Weights of a small GPT-style language model, trained from scratch on English Wikipedia.
Size: width 128, 2 heads of 64 (1 for keys and values), MLP 512 squared ReLU, vocabulary 4096, 9.01M parameters.
Architecture: some layers without attention, local attention windows.
Training: a variant of Muon for these matrices, 224M tokens.
Each number is 200 + 30 x the weight over the matrix's rms, rounded and kept within 0 to 999. Layers, rows and columns count from 0.

# down: layer 7 MLP down (transposed), 512x128, rms 0.0525, rows 90-100, columns 64-127
# up: layer 7 MLP up, 512x128, rms 0.142, rows 91-100, columns 64-127
down90,165,239,184,260,185,204,241,192,210,178,110,205,225,199,238,191,273,189,178,185,214,224,177,202,156,198,243,146,185,207,223,223,159,207,219,194,219,199,243,264,142,179,139,187,197,212,193,205,186,240,221,169,210,192,130,179,253,178,173,253,226,200,166,136
up91,271,158,195,184,164,193,230,185,170,203,162,201,200,211,195,117,170,204,220,163,225,185,180,189,178,219,238,209,200,186,172,225,204,141,240,227,181,240,251,166,209,189,218,180,152,212,192,151,196,203,157,236,267,174,259,193,182,234,241,191,202,212,212,199
down91,206,225,162,156,211,147,172,196,172,204,110,182,185,258,171,115,211,216,222,230,239,216,195,226,200,226,157,259,209,196,151,236,154,189,202,208,169,237,226,171,170,204,223,243,212,212,196,170,181,174,149,208,223,146,209,170,185,196,209,223,213,181,191,257
up92,257,200,164,179,188,218,188,206,232,239,156,230,267,208,208,230,208,213,241,183,205,181,162,166,179,191,242,235,260,250,205,232,234,180,199,189,262,242,138,216,177,141,183,173,222,198,247,149,183,187,179,164,260,176,242,222,230,259,183,195,201,258,142,172
down92,203,213,225,236,220,190,221,196,182,197,193,185,186,224,211,188,203,157,195,218,240,198,219,186,222,247,179,149,214,172,211,192,172,228,186,172,151,163,242,219,172,265,231,207,217,228,151,214,259,215,288,184,187,204,157,206,152,125,175,243,159,64,205,176
up93,221,285,136,153,297,139,200,237,173,240,177,200,247,198,249,216,218,210,196,167,223,236,194,148,199,217,249,149,220,193,208,213,146,163,217,187,191,183,173,257,213,209,229,114,143,184,142,130,192,185,199,181,228,181,151,220,226,204,244,202,253,179,145,176
down93,185,269,200,219,213,249,163,243,209,192,165,194,179,229,180,196,230,125,191,226,170,216,200,214,232,187,163,201,191,204,154,250,204,200,271,204,189,256,208,196,244,172,223,194,187,168,198,216,299,246,307,162,242,143,163,181,127,103,184,220,147,167,138,144
up94,217,242,188,185,199,150,158,158,196,200,255,219,203,226,153,206,212,207,175,159,235,203,179,204,196,190,170,202,233,210,244,213,205,209,209,271,207,212,191,169,261,233,188,216,186,233,218,140,227,172,213,198,111,199,194,210,211,212,219,162,185,222,202,210
down94,220,255,157,181,151,137,232,194,185,224,235,201,179,168,207,195,203,245,188,153,203,231,239,166,173,177,145,210,168,232,189,197,222,214,132,222,188,190,208,196,194,216,248,174,242,201,134,215,209,201,179,218,200,235,207,183,196,203,182,208,166,188,221,186
up95,194,219,223,182,201,230,214,184,192,227,161,168,240,194,204,231,183,221,183,194,242,170,229,146,199,210,220,249,204,256,179,202,203,240,194,175,183,186,211,136,215,179,173,240,196,191,201,232,192,152,216,201,192,152,200,266,163,185,188,144,154,207,198,170
down95,227,209,171,199,244,189,167,203,207,198,242,208,214,211,163,197,197,223,177,196,189,227,213,236,239,113,207,226,226,220,200,193,208,216,227,199,155,232,190,176,259,143,199,163,200,146,185,184,231,204,220,181,208,191,252,121,244,199,213,229,205,250,204,188
up96,201,194,197,167,159,184,223,199,245,215,171,202,238,181,209,203,202,229,208,150,193,182,195,198,185,259,251,182,158,205,208,253,221,197,198,201,186,219,210,233,153,184,175,169,237,180,205,142,187,226,215,172,211,168,249,226,170,257,159,171,211,178,228,194
down96,197,248,205,188,200,201,179,210,223,191,219,198,212,152,177,196,138,242,233,186,202,203,203,203,210,141,201,134,252,174,233,188,225,235,234,218,215,213,146,234,144,212,198,193,250,201,176,216,233,228,239,222,243,157,188,164,186,233,153,173,212,226,206,174
up97,234,236,203,201,133,248,221,200,156,201,187,199,256,177,184,187,180,218,197,187,157,217,185,171,204,221,204,166,138,183,210,231,194,162,201,213,200,179,199,213,187,232,183,192,197,230,209,188,223,152,195,200,227,176,178,227,217,174,209,215,219,205,184,154
down97,176,208,236,197,187,227,183,223,181,177,205,178,252,198,167,174,180,168,228,199,190,234,266,182,208,228,167,146,197,198,182,200,166,211,212,181,174,132,192,202,176,232,228,201,199,207,193,181,202,168,209,208,202,173,201,204,245,181,183,235,176,221,195,245
up98,256,283,263,201,211,243,254,229,165,210,196,172,132,205,236,211,240,225,200,145,188,162,210,162,180,229,203,199,249,266,202,164,222,140,217,202,216,196,207,202,203,197,172,195,224,202,191,166,176,132,174,191,185,233,212,227,207,170,174,207,208,243,174,180
down98,220,241,286,208,208,168,195,220,187,175,210,122,187,208,180,201,223,248,192,194,198,149,157,146,199,206,204,215,225,273,249,138,223,181,203,261,182,133,218,191,155,203,201,157,205,210,221,117,158,240,195,212,205,190,220,148,143,158,250,229,236,194,187,133
up99,193,194,161,196,250,191,203,224,175,221,156,187,194,179,187,220,185,222,223,175,145,202,195,223,237,203,178,203,220,186,183,136,214,220,183,231,241,212,233,203,248,176,197,204,162,204,179,155,209,165,255,260,176,188,205,205,194,190,207,219,193,206,209,198
down99,197,182,238,199,196,213,161,184,219,223,228,178,151,207,195,191,242,231,150,199,265,189,204,185,180,216,230,189,212,210,185,187,186,198,220,150,172,150,211,167,130,215,213,220,198,221,175,242,194,232,158,168,194,231,205,229,222,193,182,163,189,161,199,169
up100,181,251,193,218,214,192,192,206,254,176,186,176,188,215,191,190,228,199,219,159,184,258,223,171,222,189,248,204,176,207,196,173,239,148,221,199,183,208,151,160,213,194,213,197,231,132,219,171,201,217,204,161,213,197,191,226,190,154,207,153,196,174,205,159
down100,214,222,192,196,233,222,184,204,229,198,210,226,229,177,204,166,222,219,187,214,222,227,209,199,216,145,168,207,290,235,178,166,215,249,214,218,219,218,185,139,169,167,217,197,238,178,199,162,223,243,172,206,195,161,209,187,159,163,174,178,220,188,207,197